From a checkpoint of a small transformer trained on Wikipedia: a variant of SOAP for these matrices.
Each number is 128 + 32 x the weight over its row's rms, rounded and kept within 0 to 255. Layers, rows and columns count from 0. The size above them is the row's rms in percent of the matrix's.

# layer 3 MLP up, 832x320, rms 0.149, rows 278-332, columns 0-39
size [ 98  95 101  99  94 100  99  93  99  93  99 103 102 100  98  97  97 100  97  93  94 109 115  99 105  95 100  96 102 128 108 102  99  92  96  98  97  98  98  95 102  99  97  95 102  96 108 101  93  92 119  97  97  96 103]
[[145 128 126 171 148  80 141  78 159 102 159 111 107 144  92 153 137 126 115 138 146 110 165 102  55 162 132 127 154  88 110  93 159 172 130  74 105 164  97 173]
 [147 100 121 102 108  62 140 164 121 148 137 152 134 135 123 110 135 129  79  81 146 132 135  93 137 133  59  64  87 113 157 136 106  67 102 129 151  79  78 128]
 [179 133 139  95  98 185 122 163 117 128  96 154 106 175  68 151  97 104 160 134 159 110 152 174 161 136 146 121 100  94 156  97 141 129 130 120 156 115  74 126]
 [141  71 112 137 145  96  42 118  93 120  87 170  70 146 143 117 161 162 106 163  83  90 135 148 145 135 131  82 102 143  95 158 151 153 113 138 141 139 104 138]
 [126 152 130 160 116 185 174 174 124 120  93 168 129  98  79 129 175 164 136 203 118 137 151 133  72 171  94 133  70 154  74 184  87 135 132 103 130 152 116 130]
 [122 102 142 170 110 184 144 157 135  61 136 140 176 146 158 166 129 101 125  92  63  96  93 189 126 140  75 126 147 144 114 128  84 139 119 141  65 119 154 202]
 [133 137 132  63 129 126  85 225 117  95 123 113 142  93 120 155 117 115 114 103 132 138 110 128 113  65 164 168 139  39 125 176 152 158 110 131 147 141  71 143]
 [ 62 172 130 140 157 127  95  96 122 123 124 136 122 120  89 145 159  89 148 128 143 117 122 118 107 108  70 156 171 132 104 140 158 132  78  92 182 140 143 161]
 [156 121 149 165 158 156 132 132 137 145 121 163 179  88 126 118 111 165 116 150 129 118 119  84  58 102 168 111 115 172 138 139  77  92 114 133 125 151 125  97]
 [129 137 119 104 124 168 159 127 155  48 145 130 215 121  84 134 169  98 113  95 102 114 103 122 116 117 127 130 100 186 150 135 174 123  64 113 130  94 129  89]
 [ 87 166  98 200 136 110  96 125  74  75 156 101 191 141  75  85 115 129 146 132 143  78 155 139 115 131 169 130 176  94 117  89 131 104 116 145 130 103 112  95]
 [ 92 120 102 141 162 112 132 184  51  80 143  91 152 188 124 134 102 128 141 123 166 143 106 109 122  82 133 146  59 131  85  99 145  62 118  96  86 128 132 103]
 [134 161 182 123 181 189 112 186 113 110 202 103 140 134 124 148 136 103 103 173 117 125  83 167 113 104 128 104  95 157 133 131  98 143 148 148 107 176 128 153]
 [122 165 110  95  90  53 139 141 101 142 161  90 102 155 100 146 169  95 161 164 123 107 157  85 103 119  88 160  76 110 120 122 209 177  56 146 126 116 132 150]
 [121 139 168 139 114 111  88 105  71 161  95  67 174 108  90 103 139 160 153 135  90 143 118  84 126 110 152 120 133  31 111 141  97 134 109  87 121 119 148 172]
 [111 160  78 102 105 140 117  61 175  68  85  84 154 132 147 121  94 120 135 145 193 102 183 139 133 107 171 105 129  96 115 166 115  65 152 144 129 173 132 113]
 [ 95 107 174 175 138 109  60 159 149 139 119 157 158 160 190 112 133 124 155 122 131 106  80 102 138 124 111 102 141 160 121 135  72 108 105 148 142 107  40 128]
 [119  53 164 118  92 144 187 143 144 148 145 145 162 111 178 126 143 148 147 114  99 185 136 137  91  86 173 134 168 126 156 132 126 116 123 198 142 126 160 111]
 [104 101 118 114 111 159 146 102 146 153  89  70 137  88 167 107 119 132 121 128 163 125  83 149 134 106 142 111 178 148  86  77 123 145 113 125  84 142 109  96]
 [110 104 152  63 118  67 176 143 185  99 136  68 141 138 157 149 135 115  81 150  96 121 183  86 146  88 142 132 140 107 102 107  69  47  96 150 169 152 113 154]
 [103 161 116 123 121 142 188 155  66 176 105 115 131  73 115 120 126 170  77 150 141 129 116 134 110 132 147  76 119 102 109 175  84 109 126 107 144  90 120 115]
 [108 123  56 171 124 115  77 127 116 108 107 142 163 117 197 100 139 104 129  99 157 154  97  78  98  60 138 114 157 104  85 126  77 102  95 132  49 146 114 118]
 [107 113 108 144 174 142 145 133 102 147 124 213 107 136  98 115 115 138 110 104 117 108 123 132 129  94 137 176 112 124  60  78 146 111 153 147 155 146 150 163]
 [155 118 102 119 124 124 140 184 184  92 106  82 118 188 194 141 111 105 107 165 131  90  78  93 153 149 168 127 137 109  70 142 162 157 191 158 172 135 197 153]
 [136 119 139 113 187 183 112 121 152 132  36 160 135 146 115 121 124 118 168 145 210 201 132 155 150 151 156  82 124 118  96  93 190 170 145 134 129  81 159 118]
 [ 96  84 129 151 111  99 142 123  70 112 132 108 146 111 117 143  98 159 145 114 141 146 183  95 154 163 112 124 121 207 132 150 136  74 140 130 115 120 193 145]
 [115 148 119  83 112  98  82 132  68 134 139 103  82 151  96 139  93 163  84 134 129 117 105 123 149 157 133 134 165 153 125 103 102 163 176 100 170 119 199 110]
 [ 72 144 135 143 142 118 105  89 118 139 100 120 105 130  79 125 183 113  78 160  89 133 105 139 144 120 173  68 144 110 104 111 126 123 116  94 106 155 120 111]
 [ 73 127  60 133 162 159 142 141  82 159 127  86 123  97 111 146 122 120  90  95 154 112 104 133 113 129 114 147 135 141  41 147 150 122 121 135 111 131 139 170]
 [104 159 147 115 167  98 161  72 144 147 171  74  93 127 148 117 105 138 145 135 136 129 101  99 145 216 145 132 133 120  68 107 153  90 136 144 111 127  63 130]
 [121 109  88 190 110  77 175 129 157 131 106 192 134 143 121 120  74 134 107 116 183 147 202 139 115 139 111  38  88  98 131 142 152 145 131 130 135 142 115 118]
 [112 174 199  81 170 120 125  93  68 127  96 128 164 104 154 146 156  90 114 100 123 105 104 176  93 160 177 141 121 167 149 153 140 120  85 162 166  94 183 105]
 [137 107 182  89 157 141 195 155 131 147 139 149 123 103 108 103 100 130  83 158 102 124 121 162 145 110 103 105 157 135 141 160 133 162 202 134 151 115 129 110]
 [117 132 125 191  74 163  93 116 125 130 125 126 160 131 104  58 142 199 142 125 154 108 181  76  80 175 194 138 107 125 109 121 137  84 156 138  84 130 119 153]
 [192 169 155 146 155 201 145 153 115 165 158 113 183 122  95 153 164 123 112 141 117 101 138  73 120 123 160  92 134 120 150 143 182 119 101 166 136 185 111 130]
 [108 140 113 131 200 170 116  90  74 165 101 158 112 107 166 157 161 123 136 119 164  99  88 112 159 127 133 119 121 126 111 112 153 109 138 160 208 121  56  92]
 [102  99 153 103 173 121 126 187 116  79  88 127 166 136  75 167 125 142  83  98 100 134  77 155 141 100 189 120 148  60  67  66  72 158 139 121 130 123 107 155]
 [163  64 156 159 169 142 144 186 138 167 164 182 123  97 144 143 146 156 153 190 124 137 118 144 120 164 115 111 136 118  86 179 133 137  73 115  53 156 123 141]
 [138 177 119 137  56 165 105 133 162 144 129 192 106 154 139  90 105 134 114 136 142  97 125 124 107 102 136 148 136 112  96 161 143 151  86 168 118 127 137 140]
 [182 111 156  76 135  61 135  98 123  98 122 100 135 121 147 113  94 156 197 117 108 101 166 126 107 131 159 183 158 130 114 128 123 148 141 125 204 132 140 106]
 [126 102 134 150 133 139 140  76  94 142 175 141  93 153 175 140 128  99 143 118  76 141 111 120 126  85  93 141 122 114 139 134 102 195 131 197  88 150 142 111]
 [103 128  86  63 148 118 143 136 120 175 100 145 110 154 153 110 110  91 141 146 115 103 108 123 138 115  80 116 172 104  96 156 167  51 116 100 148 141 175 135]
 [120 111 160 146 167 113 155 116 194  99 135  65 128  96 142 102 143 136 182 202  91 155 113 147 158 145 115  96  59  95 157 112 168 109 107 166 118 144 183 179]
 [145 152 133  65 136  84 101 158 148 131 178 117 146 118 152 151 173 140 100 193 178 132 181 186 130 108  79 138 104 121 101 158 139 102 117 135 126  88 133 125]
 [149 125 137 116 150 126  87 151 120 167 137 109 132 102 158  90 128  83 141 170 102 153 188 152 115 123 106 163 126 131 144  76 124 176 170 158 167 107 156 157]
 [112 158 210 128 181 145 146 121  92 138 139 110 118  89 119 124  75 101 142 125  66  88  95 114 175  78 137 175 134 157 142 145 116  73 192 147 119 145  95 107]
 [145 132 112 135  76 110 132 155 104 129 115 151  95 146  80 121 118 103 125 110 131 159 109 123 122  99 127 104 140 149  84 155 128 131  60 167 138 148 109 111]
 [133 109 156 118 167 189 119 184 134 122 110 133 134 133 113 173  99 124  84 142 109  62 148 119 159  92 159  91  85 171 107 135  97  78 163 126 172 152 188 174]
 [184 133 141 116  67 103 120 141 143 125  64 120 122  67 177 151 103 135  89 112 215 148 196 153 121 118 145 107 125 102 176 139 139  86 121 106  91 143 146 106]
 [136 159 122 146 112  81  90 100 149 134 182 180 126 123 134 171 131 167 142 137 123 142  69  79 133 159 136 164 161 164  92 151 103 121 103 148 155 117 152 124]
 [ 99 114  71 212 110 176 161 130 165 133 134 101 142  95 168 120 115 182 144 111 142 163 150 133 124 140 115  70  80 105 135 154  61 163 145  83 113 119 134 131]
 [166  82 176 100 151 127 120 189 119 100 156 163  63  67 152 118  92 105  78  80 127 146 149 108 177 114 144 127  41 130 112  88 134 165 128 117 137 113 137 131]
 [113 146 101 181 105 128 141 105 157  89  95 109 123 182 131 107 133 116  84 144 150  89 129 110 167 137 117 151 155  86  67 103 110 155 111 109 136 161  96 120]
 [125 172 117  96  80 107 104 115 182 116 152 150 163 193 123 157 150 112 121  96  99  84 193 143 142  83 144 123 105 121 143 136 106  83 117 159 153  86 187  94]
 [128 114 127 143 152  89 177 137 154 147  84 106 142  97 159 104 130 107 171 127  90 180  79 104 111 162 126 169 125 124 168 141 124 154 104  98  93 125 191 133]]
# layer 3 MLP down (transposed), 832x320, rms 0.137, rows 278-331, columns 0-39
size [104  91 102 102  96  99 100  93 101  98 100 101 104 100  94  95 101 107 100  98  97 103 107 105 106  94  99  95 101 118 107  97  99  96  95  98  99  94  98  91 102 106  99  99 101  94 104 103  94  93 104  97  99 100]
[[165 155 187 115  91 116 176 135  71 111 104 124  76 166 164 165 153  45 135 165 123 102 115 135 116  93 152  84 142 150 200 111 146 144 132 138 195 107 157 142]
 [102 133 128  86 189 129  71 140 117  91 105 140  98 145 134 131 118 137 170 100  92 118 131 168 146 155 129 135 119 173 110 143 120 116  65 126 121 146 174 117]
 [129 163 129 102  86 187 145 159 122 101 156 173 120 182  97 154 151 104 124 158  97 106  89 151 138 146  88 110  94 166 123 140 140 147 186 168 139  87 194 108]
 [115 132 116  96 147 134 124  99 140  91 113  98 163  97 129 145 145 121 161 130  90 131 114 157 149 154  99 142  75 192 104 141 104 162 125 114 128 163 102 128]
 [122  94 143 208 137  77 132 200 147 139 133 112 114 155 157 124 120 124 132  79 120 115 100 176  77 126 117 114 142 124 207 103 110 133 118 178 117 123 115 145]
 [ 77 100 163 168 123 114  67 138 107 115 167 116 163  81 101  95 162 131 145 210 116 127 124 108 150 105 201 145 141 117 101  84 144 118 213  93 120 154 122  89]
 [108 117 135 134 118 156 201  63 159 165 109 144 128 190 144 182 155 154  74 151 110 137 124 124 110 118 138  78 135 114 151 127 103 141  91 153 127 128 110 150]
 [144 115 167  85  96 118 155 174 120 171 116 106 111  90  79 100 109 142 109  68 148 105  90  82 144 116 132 117  49 101 190 108 170  45 147 105  49  94 162 134]
 [124  71 132 175 147 148 132  99 106  87 119 146 157 175 101 104  89  96 110  68 126 126 119 153 141 154 117 139 131 130 127  75 211 101 135 143 112 135 123 206]
 [ 91 132 116 163 118 148 120 105 147 130 105 144  90  89 116  91  54 167 151  97  81 196  88 121 136 179 125 202 128 117 141 101 124 177 136 172 109 133 147 187]
 [149 126 135  91 119 139  88 108 138 123  97  91 141 148 101 173 117  70 141 130 126 139 132 101 133 147 110  71 140 109 122 106 129 137 103  95  96  79 149 154]
 [ 98  98 129  96 113  78 114 113 186 109 127 131 131 174  79  99 181  91 157 162 177  98 117 164 152 143 141 160 167 126 141 151  88 163 120 169 135 137  93 124]
 [126  73 164  88 105 103  75 127 158 138 108 109 160 161 108 138  90 104  79 111 179 131 105 131 107 137 156  96 147 183 126 134  84 147 109 131  62 164 121 134]
 [119 144 117 155 150 162 130 114 119 108 156 146 166 107 135 129  90 154 115  79 118 171 160 106 128 163 147  96 158 105 111 134 152  96 150 138 114  48  97  99]
 [113  77 110 148 158 178 116  29 114 124  49 106 110  78 153  71  92 138 152 221  89 103  84 101  81 122 127  42 184 161 137 111 123 125 128 133 132 148  69 108]
 [151 144 148 163 117  82 108 163 133  90 136 113  92 127 121 123 190 134 131  74 119 177 116 128 188  82  72 167  67 133 136  96 125 115  95 172  81 147 176 131]
 [144 157 138 119 125 165  81 117 122 100  99 142  96 115 121 125 182 147 117  88 175 139  36 178 119 137 101  79 129 108 158 190 102 179  77 117 210 149 131 129]
 [173 182 133  96 165 112 140 182 178 184 100 123 146 149 134 163 129 153 143 158  75 119 161 166 151 116 134 150 151 121 122 173 147 132 113 131 129 180 143 157]
 [157  64 144 140 106  63 161 105 159 108 138 165 184 127 138  81  97 176 157 141 175  67 175 107 124 126 144 151 173 101 157 151 128 100 152 127 142 133  95  80]
 [127 137 111 174  60 147 152 117 112 136 100  94 104 144 102 130  96 163 111 115 155 136 107  97 122 124 154 113 153 137 175 130 176 205 164 155  78 106 131  98]
 [163  66 158 138  74  99 142 151  67  95  97 147 119 170 179 131 150 118 151  96 118  98  73 105 105 128  98 120 117 132 138 175 134 247 104 170  98 135 183 125]
 [ 74 126 115 147 119 163  86 126 182 144 109  76 102 127 125 142  94 134 169 137 186 121 102 173 105 147 142 135 152 140 164  90  99 124 141 142 146 124 117 116]
 [107 117 104 149  92 130 156 145 139 179 156 113 150 133 120 108 118 129 119  87 143 152 151 184 165  92 162  87  41 133 107 172 152 127  78 115 139 137 134 141]
 [ 99 100 127  76  94 121 124 114  88 120 140 138 117  87 145 120 178 156 127  54 138 131 190 128 130 170 154 136 131  90 170  80 103  85  67 132  91 118  96 187]
 [133 109 186  96 152  97  59 117 153  93 110 157 118  88 160 177 144 138 203 135 123 154  92  66 124 143 144 147  68  95 112  89 139 137 163 175  88 128 163 139]
 [159 148 124  54 122 147 109 157 181  75 134 126 117  87 142 138 161  75 106 206 107 141 102 153 115 130 176 172 131 137 107  95 114  96 142  93 114 151 102 135]
 [160 110 144 172 164 145 137 168 126 152 130 136 115 145  72  92 174 134 123 171 138 107 110 135 126 139 158 118 109 178 157 112 128 103 166  87  80 109  75 198]
 [125  92 149 179 215 137 109 123 147 131 164  98 113  89 147 153  90 136 102 133 152 150 129 147  95 179 106 144  83 187 141 101 160 110 172 165 150 117 156 170]
 [172 153 123 118 128 179 149 120 112 176 140 177 158 169 170 159 170 114 134 166 133 112 112 151 120  94 121 111 141 109 140 139 110 151 108 120  98 116 138  47]
 [146 118 104 152 160 131  91 100  28 131 116  48  88 128 163 124 188  87 187 165 144 121 104 115 107 164  92 120 135  89 135 103 204 121  94  97 111 162 103 120]
 [145  98  82 103  87  81  89 146 189 133 178 126 107  80 174 123 137 148 113 137 111 136 126 127  76  74 110 133 177 120 159 194 155 158 176  65 158 129 140 122]
 [129 123 163 151 141 177 108 162  77  91 129 136 113 110 168 126 188 174 133 177 150 172 111 137 181 128 104 130 136  91 110 125 158 108 171  84 133  86  99 110]
 [134 151  83 106 125  77 142 134 124 158  99 102 143  74 124 129  88 161 120  72 173  86 146 116 142 137 113 115 104  65  63 140 163 116 126 110 148  92 132 123]
 [193  97 115 107  97 109 132 124 110 146 126 157 124 116 129 188 170 124  87 181 114 132  93 104  58 120 120  70 104 171 150 101 105 111 152  80 149 169 137 118]
 [171 164 129 177 113  85 137 129 112 173 122  75 170 116 118 119 155 139 121 103  85 143 172 137 117  85  80 153  84 156 107 128 111 141 119 117 163 110  91  85]
 [104 135 138 169 159 139 109 150 103  90 157 114 146 153 149 122 162  73 100 108 153 124  89 100 122 176 103 114 121  88 106 139 110  95 168 131 139 134  84 114]
 [153 121 148 217 141 114 114  77 111 125 136 126 108 125  75 134 177  75 146 111 130 132 182 111 150 163 100 130 129  93 169 161 144 137 171 115 136 127 120 148]
 [125 165 121 104 166  53 131  93  91 154 213 100 154  89 121 116 156  97 113  76 179 102 141 147 126  73 160 102 174 119 117  94 166  69 125 108 147 121 129  99]
 [ 49 154  89 156 129 122 160 159 160 116 129 194 142 209 164 143  73  91 133  84 135 139 205 109 132 141 171 137  71 120 132 143 119 134 164 128  91 103 161 139]
 [129 124 204 111 142  79 156 136 117 103 151 128 127 128  74 119 103 130  71 120  75 188  89 123 143 106  87  97 146 108 148 119 117 154  92 151  99 129  47  72]
 [144 145 148 112 139 150  76 114  86 108 174 105 129 144 198 106 100 174 143 110 100 164  96 120  85 171 132 100  90 132 119 130 122 143  80 133 120 152  57 108]
 [142 127 149 155 134 115 185 139 101  87 134 109 103 118 107 152 104 120 127  98 102 122 110  91 122 132 125 143 175 168 136 114  92 162 139 108 134 137  91 145]
 [125 132 129 106  68  66  75 150  62 147  67 113 128 104 109 140 149 152 165 111 152  81 124 105 111 117 131 107 119  69 110 127 152 171 173 110 121 115  74 104]
 [172 173  91  80  84  79 121 144  89  70  82 148 120 102 128  71 121 124 135  90 134  83 143 122 142 112 156  94 140 147 103 145 114 151 135 172 110 150  87 192]
 [165 128  93 136  89 125 193 130 178  94  91  70 121 123  99 105 128 111 162  70  84 150  75  99 164 130 104  77 148 150 143 120 176 112  73 137 157 131  93 132]
 [162 125 212 139 216 125 109 134 167 115 144 117 142 131  81 143 127  92 156 136 135 136 104 117 153 111 125  83 172 153 128  82 157 169 111 152 187 141  67 110]
 [152  98 127 103 131 136 103 130 212 110 140 133 108 134 138 163 127  81 144  87 140 133  96 116 128 102 118 160 157 114 143  96 107 142 147 112  50 125  90 136]
 [193 121 177 171 148 101  76 130 101 121 102 118 156 112  89 135  92 120  63  96 132 158  84 146 211 156 119 155 147  97 152 119 167 195 143 138 124 104  98 196]
 [103 129 167 151 104 146 104 116  97 168 117 130 128 175 136 192 100 143 142 106 154 125 102 149 169 186 145 119 198 147 134 191  95 149 164  99 164  98 147 113]
 [162 144 117  78 126 123 133 116 153 173  55 109 161 128 108 103 177  54 102 113 131  73 110 144  95  77  80 132  80 105 161 148 120 132 123 142  74 128 102 105]
 [ 53 182 105 129 119 116 138  70 150 127 146 182 115  95 104 108 177  67 107 138 151 132 117 171 140 130 125 178 165 167 113 150  94 148 129 133 192 159 127 173]
 [135 143 146 141  78 140  87 138 226 148 164  69 170 123  85  80 166 130 121  70 135 147 135 106  93  97  83 131 128 122 154 135 158 169 105 137 119 154  79 117]
 [123 111 125 133 181  77 160 164 127  41 195 158  95 160  88 118 145  84 191 162 121 131 118 200 111 124 142  78 129 141 140 161 114 127 133 135 116 124 140 100]
 [123 124 112 119  99 155 164 132 115 118 129  75 149 118 137 138 148 114 120 124 134 118 164 110 109 159  94 154  98 134 172 135  87 198 165 121 124 156 128 144]]
# layer 3 MLP gate, 832x320, rms 0.143, rows 279-332, columns 0-39
size [ 95 105 101  94 102 100  96  99 100  96 101 100 101 101  96  95 101  98 101  99 100 101 102  99  96  97  98 105 108 102  94  98  97  95  95  97  99  99  92  99 108  93  98 102  92 101  99  93  92 113  96 100 100 103]
[[178 100  82 131  80 107 114  90 131  75  76 142 113 110 112 114 149 108 132 132 165 141 118 160 100  99 147  90 130 122 149 139 155 159  73 146  92 122  82 175]
 [ 89 153 159 123  79 101 153 146 135 127 168 113 130 112 122 134 112  43 151 133 130 152 158 127 167  80 115  98 179 107 121 112 153 121 166 140 139 102  82 133]
 [ 84 133 134  25 155 177 161 173 121 129 114 181 145  47 151 170 115  98 162  86 124 124  96 116 186  65 121 112 121 181 131 118 121 135 101 136 120 153  78  98]
 [160 140 129 115 105 136 214 165 178  85 135 162  81  98 145 149 189 142 147  99 113 127 136 110 135  84 158 153 110  85 100  94 111  98 145 150 145 112 129 130]
 [143 133 183 102 130  94 126 175 107  38 159 102 153 103 108  95 126 137 147 148 157 118 122 165 148  98 153 151 185 146 128 151 140 179 102 134 101 136  70 110]
 [126 106 146 106  91  74 118  99 155 136 141 153 147 161  92 161 159 117 185 139 143 160 117  91 154  86  95 111 101 171 100 173 160 106  97 128 173  93 169 153]
 [114 145 139 141 136 168 138 133 158 141  83 110 151 121  68 150 123 188  91 145 106 136 105 128 130  99  91 150 177 101  78  59 126 109 117 143 174 190 100  99]
 [136 188 175 123 118 144  84 107 108  78 109 144  64  65 175 118 149 116 129 120 226 142 144 128  85 127 135  78 160 157 131 150 122  97  90 118  95  88  59 143]
 [163  88 103 121 158 174 141 111 205 100  68 126  96 135 140  86 126  98 127 144 162  93 123  99 146  56 160 165 176 133 113 148 104 125  67  69 153  91 165 178]
 [155 137 143  88  34 189 125 171  92  78  86 110 122  84 101 145 173 143 153 129 168 220 144 146 109 117  91 108 173  87 132 155 132 121  89 113 100 103 111 104]
 [151 122 119  86 130  70 181 106 142 132 169 113 123 161 151 115  76 143 101 131 151 102 135 150 170 109 145 183 162 209 133 120 146 177  94 123 108 137 144  99]
 [169 111 191 145 103 174  92 103 129 135 152 129 108 140  76 154  71 145 165 140 148 117 139 114 180  99  89 147 116  80 137  96 132 166 157 134 148  94 169  69]
 [100 115 104 103 120 140  63 131 114 102 117  79 141  93 122  72 122 109 157 115 120  92 105 141 134 200 111  58 114 107  92 140 107  99  89  76 143 146 151 149]
 [132 161  73 111 108 137 105 180 148 152 193 128 107 123 104 140 112 160 147 106 115 182 150 171 118 104 145 169 103 165 107 145 101 104 167 129 116 125 122 103]
 [143 105 138 135  94 110  72 125 255 137 139  99 142 168 145 151 102 147 125  94 207 198 108 140 154  82 140  53 132 173 143 156 160 114 119 150 131  74 173 112]
 [149 120 126  93 164 170 148 144 112 101 122  88 126 156 137 185  92 111 122 156 180 180 119 177 113  60 179 105 104 194 178 123 148 167  88 183 145  98 143  81]
 [110 129 169 102 111 159 122 114 169 112 169 122 156 143 117 147 164 121 130  70 129 149 116  84 111 130 120 107 167 215  95  93 137  53 168  40 172 107 138  89]
 [185 120  73 147  61 159 146 137 137 105 137 139 135 124 122 197  97 111 126 125 147 149 131 157 123  81 155 145 139  87 122 137 135 120 143 141 188 170  64 121]
 [ 95 156 193 114 132 151  53 132 129 114  94 159 153  50 154  71 175 139 150 126 122 145 189 134 122  75 148 158  79 126 140 145 101 129 125 173 140 133  70 121]
 [181 142  67 107 101 126 124 197 143 128 143 187 155 105 127 159 167 163 141 132 111  67 132  92 128 141 140  98  86 165 118 101 106  87 135  88 132 167 124 183]
 [129 182 111 191 125  43 111 133 171  68 141 123 114 162  68 117 178 187 115  81 109 108 113 136 126 168 115 105  63 135 147 107 171  68 123 164  76 124 142  50]
 [159 137 117 158 132 147 122 123  49 104 156 159 124 124  82 118  95 159 146 155 113 122 110 166 117 149 146 164 147 178  90  92 164 113 158 127 199 119 140 124]
 [108 103 163  98 124 158  72 144 170  71 138 130  85 168 110  88 100 170 169  72  85 122  90 103 131 113  99 195 171 138 142 121 190 123 120 149 139  93 177 119]
 [121 126 114 167 153 202 109  98 148 159 133  98  98  80 106 111 128 194  54 118 136 106 155 133 126 168 180 111 132 131  70 144  47  89  74 212 145 122  93 174]
 [112  97 145  95 120 131 155 165 127  93 122  58 111 109 137 154 155 137 121  98  68 108 159  98 122  87 103 108  68 128 157 153 135 122 107 151 155 115 101  92]
 [171 104 117  40  99 157  58  90 165 107  86 109 111 130 103 102 139 163 123 146 110 115 172 171 143 115 124 132 140 119 148  99 134 102 120 155  46  98 133 170]
 [145 198 139 166 106 145 196 125 173  98 123 117 142 142 119 144 178 162 125 126 147 120 108 106 159  64 131  93 150 150 128 207  50 156 102 125  94  19 217 168]
 [115 174 139 111 132 112  76  79 139 175 170 127 153  94  75 102 127 115 145 126 155 151  99 156 131 117 137 138  94  95 141 113 142 140 118  76 145 149 101 143]
 [201 165 167 127 159  89 100 117 129 109 133  78 108 111 148 106 140 132 154 153 159 148 118 114  66 161 148 145  98 130 102 156 171  73 134 152 131 114 101 100]
 [117  87 132  92 101 112 114 122 137 107 168 208  86 152 129 114  72 135 110 177 145 128 161  88 132 109  39 114 113 126 119 103  99 134 131 153  99 118 174  81]
 [178 144  61 123 110 112 153 124  92 124 119 103 127 141  88  48 128 124 101 117 135 150 128 119 153 152 205 121 130 112 158 154 125 126  95 173 133 139 117 115]
 [143 118 169 123 161 153 163 168 120  61 170 121 118 172 121 164 115  85 100 111 113 127  70 118 116 109 111 156 175 138 152  98 135 126 151 147 143 172  65 105]
 [ 61 117 149 111 122 255  78 131 168  99 127 110 164 126 152 140 118 216 115 100 127 113 114 156 168 164 137 163 103 133 164 134 129 158 119 157  87 115 129  98]
 [ 69 105 123 124 159 165 141 165  82  77 151 138 114 168  88 145 106 160 121 195 184 124 170 164 146 119 153 121  93 110 136 127 172 149 167 182  60 136 155 107]
 [102 114  88 141 138 138 100 167 101 124 106 130 102 116 181 159  79  81 139 146 178 164 120 100 117  80 146 167 104 113 125 125 117 147  51 154 186 141  78  36]
 [135  59 221  96 145 170 116 148 127 101 133  91 127  91 122 106 100 138 209  71 129 125 139 140 123 154 152 122 169  94 157 185 135  97 154  95 151 160 119 142]
 [139 131  91  92 100 124 115 145 122 183 102 142 170 164 156 119 120 119 125 103 143  75 149 156  89 107 177 129 120 152 126 173 143 108 155  92 146 160 121 125]
 [125 147 126 121  88 167 181 143 156 151 112 149 101  83 115 130  72 100 123  82 208 109 145 128  83  99 129 151 142 144 116 124 140  82 113 134 155 111 132 134]
 [137 120 125 136 109 183 124 137 154 112 149 148  77 169 126 149 159 162 139 186 173 157  66 102 138 135  98  96  91 132 151 159  68 157 109 121  74  87  84  93]
 [185 113 124 143 108 159 157 109 157 154 123 158 120 144 121 129  62 112 110 104  94 161  89  94 142 124 107 166 142 128 130 126 115 114  85 150 171  33 155 147]
 [152 104  82 119  90 112 143 132 153 138 159  76 156 152 145 172 108 152 110 119  81  79 158 116  96 138 122 142 226  82 141 157  95 131 170 137 117 135 139 129]
 [108 144 112 107 162  95  73 138 150 146 118  75 152 151 123 160  97 169 114 111 101 146 131 176 130 144 111  83 165 207 122 139 160 119 156 105 134 150 166  56]
 [101 136 168 161  95 112 148 119 124  73  35 138 117 157 117 112 122  54 141 115  77 118 153 161 146 147 147 107 103 159 112  89 105  70 192 123 117 114 142 105]
 [135  98 122 130 178 114  95 116 166 159 116 147 126 155 101 147  85 111  64 157 149 165 105 167 168 128 189  97 128 127  55 147 141 133 139  84 142 113  62  90]
 [107 122 106  83 119  92 199 116 163 165  82 114 130 111 155  95 115 158 151 115  89 142 121 142 110 128 193 144  70 105 152 189 136 156  76 154 166 126 170 162]
 [120  93 177 181 166  92  94 115  67 120 189 117 141 128 127 153 133 147 138  98 110 135  71  94 149  94 100 149 146 131 170  97 110  98 203 149 128 129 143 174]
 [136  98  93 136 129 121  54 143 144  77 145 127 148 102 100 176 134 124 148 147  92 130 113 184 154 114 150  69  73 138 140 130 153 101 128 146 171 107  80 107]
 [133 108 136  89 106  84 126 109 164 110 117 105 123 125 139 110 128 111 104 156 147  80 108 102  81 166 120 135 151 163 135 117  97 105  92  89 154 168 126  99]
 [158  39  79  94 151 120 112 120 129 174 133 135 111  99  82  93 120 134 164 134 141 124 131 100  82 123  95 134  99 101 168 148 123 147 124  82 204 133  89 135]
 [111 178 131  99 142  96 129  97  87 154 150 203 122 133 127 147  94  95 113 170  98 143  60  67  91 155 149  94 131 123 161 195 103  94 156  94 114 148 161 116]
 [100 184 127 141 134 141 161 136 198 155 131 190 116  84 145 161 104 167 123 155  99 125 190 130 171 135 128 123 151 167 121  89 109 156  82 150 138 160 116 108]
 [140 232 130 125 149  71 147 121 105 125 155 138 131 144 179 159 143 171 124 149 129 107  56 173 161 147 124 119  62 152 146 117 158 120  66 105 114 112 114 115]
 [101 143 114  51 164 125 128 173 125  71  83 145 112 104 145 184  45 121 101 131 130 141 159 120 155 135 131 142  93 118 123 122 151 134 104 208 154 103 158  86]
 [136 144 127 153 102 167 146  72  50 207 162 137  95 154  95 117 100 162 138 171 169 119 117 121 104 117 148 143 144 141 108 121 174 116 135 111 132 146  72  82]]